From a checkpoint of a small transformer trained on Wikipedia: width 256, 213M tokens.
Each number is 500 + 40 x the weight over the matrix's rms, rounded and kept within 0 to 999. Layers, rows and columns count from 0. Numbers have three digits each.

# up: layer 9 MLP up, 704x256, rms 0.156, rows 95-125, columns 128-191
# down: layer 9 MLP down (transposed), 704x256, rms 0.145, rows 95-125, columns 128-191
# gate: layer 9 MLP gate, 704x256, rms 0.148, rows 96-126, columns 128-191
up95:558489484532542519523539582491459545458545436461534519483487474497538498484462524509551565484541451466510530471450457480503486493477482491518553436467512515489543521564494499439491550496431488
down95:511491530488519472563491432507533559430512503395524501497509466558527493438474478501485494479459511548381337482508471460437499488508458518503556463561434546508439493513544573427537474431465542
gate96:529529518481457456548554485529447561522442517558502528509493485509502492499483468540584464553580498455504432501553443457547442512528488575570479512545525432432568474469431460483530492493485489
up96:505499511565588477544452467467481474522485465518449521518489503443531435479501514480479440452529476543534487582431504539472458546508529487469468504427542550578454533450526596482475501553549464
down96:469461460445539450447526473511458553588502529457459480486489555464525592510492458508456517462509499500527543447491503465488508501492555475509448544465492533464477516453549525561522546512468533
gate97:514524497517503494508483508488531508537458505473556504482503462450510503469524479506460521525495473514526563499494515507498471456457456455518520455490484452467493480470478514505467451490468489
up97:508476518508445494500524512432468533533508503493551566515565523502517513507483500530486476499553458521510528530581458533484512532609505457498488516468467503505504512525491508524475498481522514
down97:498529479525487491535479514516514483491509447511505468496539526500535474464476477503518528478473487513508512480484579529527542500530524541480533490521503516471495491483540541490435526553491502
gate98:533523509475472476447549480508481459534524543498388570466492511466512561447484512517472499567451432512540522546422536528428544448485510525437527530464506474470473555488502560504467481401511463
up98:525435478510606460548443472539488486554501510463426543536553488491476497507568501538445422497540537528485465545486510502487485515505460416508539487475528527528491558529491515491495526499478515
down98:507498519475523466502416454579449500489492450497505490495592563528482476437492539498462462468547460501530451535539534461506504509532501482502538506493432437447505520541537542486507518487572537
gate99:533587527465563544553526558485542536486465521486492459517520494458493502484498499390536540407483496400446450527473537531473490498482399519526530489532505575433478420509565413490499440480419504
up99:562502576555466528559525546455515445514547445534543528504457462422435420487562507483523433425458539430421497510533432577442592487501450609462555468504409446552436525531505509445523508518465551
down99:531567519471548428501461516599503452590476522428498441554450476504443434454509602511607507466514554491503465445542493518501471539542494487507546501486462478489457536507493502538564472529366590
gate100:565513498535552436543451553529517502442524537508457524525532489512463498458488492519560508472466489515471510459462452430506519370452499426530490465532537451429522451448541498502410459521542523
up100:546537461493503515587494401509463447430600444507419511546505609487464500515472452493545565526568560533482422503503474438505493473531516498515516498499474462422602528502495542452473459510522596
down100:522523499472505514465503419489499475479509502453511534588536521490454553503493459529465478515450549540453506533494511486412476534535473527426456541496517544475490518572490476543530517511522511
gate101:449458582504476530485486492584521547553530505494500528516498390502531475483433520481499495531501480489545488500472461529498529450508527489447446622446559511479556497520496501484523459542507501
up101:569531549484434565515442521511517480509504458513564443442471492595420451492440609477550444506475512538454552474461540545531483437426489539514510458471534556540514438511478456460599548534470482
down101:519540511482536499544423520513513493451476455534543515411536535484475508540420521454479538501492495389429502469544478492631486538540580509414519528553507426524483476480563483542452473426542532
gate102:551476537517552534595516469592487447480535474471498462542478517550472487498529538515492470519633504474508483444451513488501467424453445505450486524502446457472512511447487532452557511554532474
up102:525564432488457494478443475541472470493492455541459511547507458416592524507492456540487541493445489441535573475461453508555530486454517462421461565532503460492422511449452499522505457575506529
down102:556563512542565520529470539546495475571489480556549456500510540478446564422494517467466462472531565459466456444497591530525460454569464485524513522489500497429545452510472510510552591492472505
gate103:487562582438364555535474494522495491590531537422528536430525494505551466531565532427444453497480541518458501498567509528540551486493497488443529525530528478514545526457445530558445389575554489
up103:494487551504445561495551493460506469492427551444510508436465448552400462499523447505573496464425551542456475437462505497575505533507477515529531477511514460499518441493580520493485418478483480
down103:435519462524503440514501530519523422512460536477423520482453445492504493461409491457570555473432529499471456501521540529552561457503478451606547486533491525496501533502532517484455481502457496
gate104:544558503514581522542576506532485580471544534520438459542497495460582464537450513500504509441586483510470515487432617544514550473503532566522443435471508503443459479580455545511493585548518514
up104:454497405480474508488515408523522464500527533548457459555520484551526484489487540508473485513435525437528499509521454436486457507431499465505589529524514447562449471475498484502488571503431441
down104:593518487499486470533515493459471540514498504533530543518494496491489499459453474537475577517466593428487492487456522547521518467541497532537405479540525465445507473461481539467513504533453577
gate105:515496430513483503485570476500514519521439519463473490409555487517565523525513463590496535483489540478495475458533509498512456554540473428491457472547476505488433526549474552535538554508498551
up105:462563496500535464564549529492465513449494488486479525532602495527581514475517525489516453445463498513499477529424447464490494561541464488528550445554534512492424500484513480533481486511462491
down105:510562541552522485534479446455467479515467520484345496535524500493514502442561507439486467544534432492440453458495436501475594430498491466527432555525431548558500446468476556565490506480524470
gate106:518512464509491512538499472499536565445544499528582504408467527506450486521539481490456518473426565442510456463481547531477517516477494463485463497491452513461535487511532461567512526510461506
up106:465454462506566528487429488515470473489467481503487403527453535543461501495469510514462491506499501452456425585501529533471480474526482464560577467547487582493553575495473512537528479507485515
down106:477502501485634551488558483455506541482447558555472527436509463556477463536555447503406496492494461526526439555590527497493524477501444487573514497509617516511446522563516537523475498564443485
gate107:445505531451517456546566499522553461513424501557462416543491428492488506516515498486460599459563458435508458488439521564473510506544480585518539480462537476517490503473500490512558447501566500
up107:503439491511443526462467460510387520566457504516490541488545544440488502457504535507582511514512503443538430509490478528465516549513390473553407540527417501481484571504510493503568460438496478
down107:543486492532470443462424439489422443488454418451505529478461572484510510519445530428506499499446507554543531448529572457477524503510486530450523490479492473558523471504531490530563542423452483
gate108:417495490533508570480472441543523498484540517544530480560539512490489476472499496521482532540512530438579508528486522477514488456564517455535543500531538458530509485433549550476530472536529479
up108:515500554493459514504509466533484525453500478483416491475547500482485458563494545495468476559430568522480499515563457461518428515458486490449497496533513469525551581561468514506493463493532452
down108:470453473533469536452564501412504487522545483515533526522415524518507509437470561541422514535565535526490531517482423508482450503563520513507552480532443501462539468537473442408574482575551438
gate109:596453490419485491531477446444481520521445546485512502478520591528497477452539506540492523476490574483501499478463547546487487481469493511422498564506458407508513497479478496496481469497488504
up109:493426510506433489453480589514502447503527507421480450498473548503552475510493530474513528469541402524501488493482495479465504443484473600531533555584431538533540464557497458592510550468480537
down109:520486511496544506516445513472539485548486462476531488514467507522496494527571514470532503525513439578521489479489497461562436581572486458529489495525471499581512561474537483503531484466565512
gate110:402500571557516543524442530465512532487444536489512505490475537474480533511488514478543518475487516531413402504541447448477510525545461467475585528477514509410435532517529487524463423505489491
up110:491535428430519548418470503540492563500498476511430491578540490485547502542462497530523513523491456488446474494502477500431444497501488479486478546439475492547458561569494514493558439579529467
down110:509520449477542472471523414529524560456499536529432456511572498517499472517463473522511465537467520467431494422511531493487585595493535562482500537493530579471492519447582514543484619503461607
gate111:537542509477470530529595531484496443532452507428495518515577498475512444487454543459521464521491484528471451518470490562500493531446505488512464491461476516558514461513540469454555546503546454
up111:456508506503473416570560445470545573526498538471429492480470467521470542419519505478477514531534510499561489534499479509503468532501544505550537512499545515566506489474463422561492380481510471
down111:564473492517492455440466520543533518528473531489421455430432476472499519501479532467514522492520440541433562526485508534420535504499530420513474507504390517530520519416567552485492570453542444
gate112:526420497513479566518458472501436457487533420493512513492517514504539501509491547518458545492506518492461483558481529504463493531557530530481571468515490486561539470456550561536437510462538536
up112:549551483485445468463540491519522533492470492490455473501537431506526511534494474467599447501539491458517499514507474506611526503476498536473445511466549600458531580591448500482570501470481502
down112:504501474507502546503489430421475503544498500507490507511542513499570471477494531479486490462519497538450488505455508495438439451511445473493566475495477461523481423422506537516398487514448539
gate113:461496434486486528452432504469452471462526524572512552491612382454550522480517487503468528533575454458464520490522485419491538479462517496542528415484540545539579523511476584486441491474589540
up113:502547537435537505425522484549499478537507492484471501475565499464446536483484585505469439533460534467464567505530514499412487534540547465501518501501497505482509496516525475508520498492451553
down113:525473536544519492475502448393550564491429563526515510550511472459480531496500539555548527517386517521563445461509574494447552569494507529544464543478468483512528529570494444494536560481454524
gate114:516539500454478453518533489502488486540471516497496542483485558578477501523444461466534475486503500533516476490524599475605527566484498468547505508513475450511525562485488452576508530527482531
up114:449450502467531439586502542538520503504498511478524512572500432479511558489481481524485489410467579540483515581492485370511524482418452525458510516518489528442435515468530538522519533467488521
down114:470546475543513488447544620512614474518484471517491460503474498506541571428483520577431525483466509545539531419476482439486587506478500418514467491453546555521459451442474495494485454545502527
gate115:479529491461444526518502471434458484509559455448514534578440448462483512480466460501499472519426437410537510565486491456475501580479505498512516483443499469444492457418517483484481504534530466
up115:454504524529546500481470586569598543473521530498465443511493491525503528473550557525465471514472594569508540541464493464521454543419482499494425513524524532496488476477504470427495490501488518
down115:501497454444495550552518473535449469435444457472422462525432451479503469522520592576536572487525559476453534491546528549571532552523469463465398475542470506431492577433499514486516497498505503
gate116:538454497476472570452471474515447500523513524461500530551455458563422412515441490501573464486516456508519486499509479502546555563518489521503484501439487500538443494489529572502458466505489544
up116:524577475498500494470535491462462520441505448550479505558458485512486465527506470497375497448501529467500488504477535474523419542471505478446457453504472538548495502378526487523451487532531517
down116:512562484493532463511486511459507542481578486540504487432526522480530475560514485511601573520511478500516540449520479498557557480524449503499461502545448420480558571456446516484503526482495528
gate117:499549533429447504538562506533462469512508488451582487512544466549495480587509511550417425610534504562487460557444537548459525523485550526391558514523542442554524463510438481551384529544494487
up117:536468509458470509516502477553533432558510507435465554472480578532439491518399437508447560526556516537539432532557499473533476523506474403528442526502560521503570554584559518497498462563485528
down117:518478482499484487432482540491493515521524472451490485487492520494503512458478476519607560458526471500528460478477487509446553520545500440464431498512479553485528509516422521567513506472479469
gate118:484525507493523527444511491497552519515479448487520498514422432541555485529487557499549501525542503480534488480519466492489516545492533526530494469538434520508509481457526475515546502438517523
up118:517507534537478421499503510498487491426529516509484474500519518416482535518531511498456479453467462531501557542534568555516440463488457528490500489482533545478486487509495531504449504520463462
down118:477422515454510521520481496503534545513497551466470505497511454557408536510480436528551487506566462489482479536500516572452523403486535580515522468523489476448578554534476515499495556494484534
gate119:466504573523446514441548514429528486505507514478515485567591543500407511553471441461490484488487468472502533444542471468512570457550544500551505471497520500487553533442591485492512460545509533
up119:506455494502498525517537498501508469447506560449580504485541474492468447483483444437538513513529465461496410540463500503536473548501489489467538504457527520522502531507458545482534506511589433
down119:457448476482560477489557531526467473569471433478442500437514570441455549486472506538522561528483439498526411555467485550429493472388514489538522536574457583556424545503460485469466499523458517
gate120:452460499507471533492528475521565499540538517523534493495501503431490555479495486514492500504538483529550535439505471502457484538540500535548542503559449544540507461497574492487498453579520494
up120:483535524560531456540586516489516474530480458445500531532514508507534502499513467552510473473536481493522536451424495467470510501580514479481485445443542523509477494544463524454459459461483508
down120:464483501505583513537489513546545577448573512450501548463460492528485472539489520498490427528515469450447503522454479525492511432480507512457479472493472497541530512530459546549506498539528493
gate121:478492476538491520531511457515428491461492540538509519535549452527544577528510513464439596473416507457487525522475601506521505546537519473547524484471504552478482475435560456550457474545513482
up121:532449522529529546498526445550490446523506451456530499477433556589468500491515516520459442428504455624441502480535494526557485444490427518574522489511477532550507527494534545465486514513559419
down121:497476484548531504483449536443469529517536499530544487513469532470474519449558561456484546548495526488473491496511530491530519545596543462521448505464475473540532451511572457477518487487502462
gate122:451553533501474506473534518438391475513453512451505513549457487487484495518487473464489484524463465494453526498432552518455505498533542517499563489484428511492530537446499555518541579476457465
up122:454476454467570505488457457527530489526464497562508509484526469492515516563513452553586513468474485551438543500553493544511490454430544498466483502453535519534450424529480512476507519498502513
down122:521556502562467525496467488480527535443479492496559516459543489527538536485522505522553514549531494531571515519481519525448479542457483546536486468553509544475449535505520514447483477536497508
gate123:458464493471485515500504510482526456550480488529533462497523466456456552525489502476497480481483482497464524497525557483435484519489514472450490522463522493510496458456531433474516522472518457
up123:532501526522487520479496542475500656500558369534490520518450564502517453494487534467517522496486432485526511480532454497473458484540449526479483475563448502433526511499458548490421502496526454
down123:513545480522470539546540491482501528546519510482516487493450501533493460548521404499465524534527465432500521523482530558483566532490538528498507487548506488467490474500495552484494524446494545
gate124:567606463509494539506416515480457437491544547573498505468531584530515554459439461517544473444479492521519494459517549514540484555535520448479517530453521537475455543510551445437372541557480507
up124:524485494445507562501435494502446523448541511549518530468414519428506544500481554504481477487532483488503443494575563511531498524513481493527520532454487533418597519481492476371575513542551486
down124:432512479504521592489518503507392486422470534522548536447511500503467495485491532477565525559513448541493442514471562530537519456513606455517512447587485553510493573541593480452527523488531438
gate125:517447451451485487503457450483506466518552491475456466469537517521502472502518495434555474512482444512491541446484545559462499513577464522524528494472468472518480485478501430545468477534458513
up125:518471508403492532501427440482522496495541462523452470495508529509459484463505485488518462493490500486493528468498477481469457524492468525528455502488529549506538497514563467538473440519554534
down125:522497529387496484542479470446441481476454443527496517493526575547545485477508506461462445554531514529481509499536546555448457571564476530510490462568479447475523481469514477476479493497506509
gate126:513486536518485450530485475461468519415483507545472519531537479460521538557536546547459488531525571490512538519491528464499525549541502503511425484442454467557503535579492488488470460543545549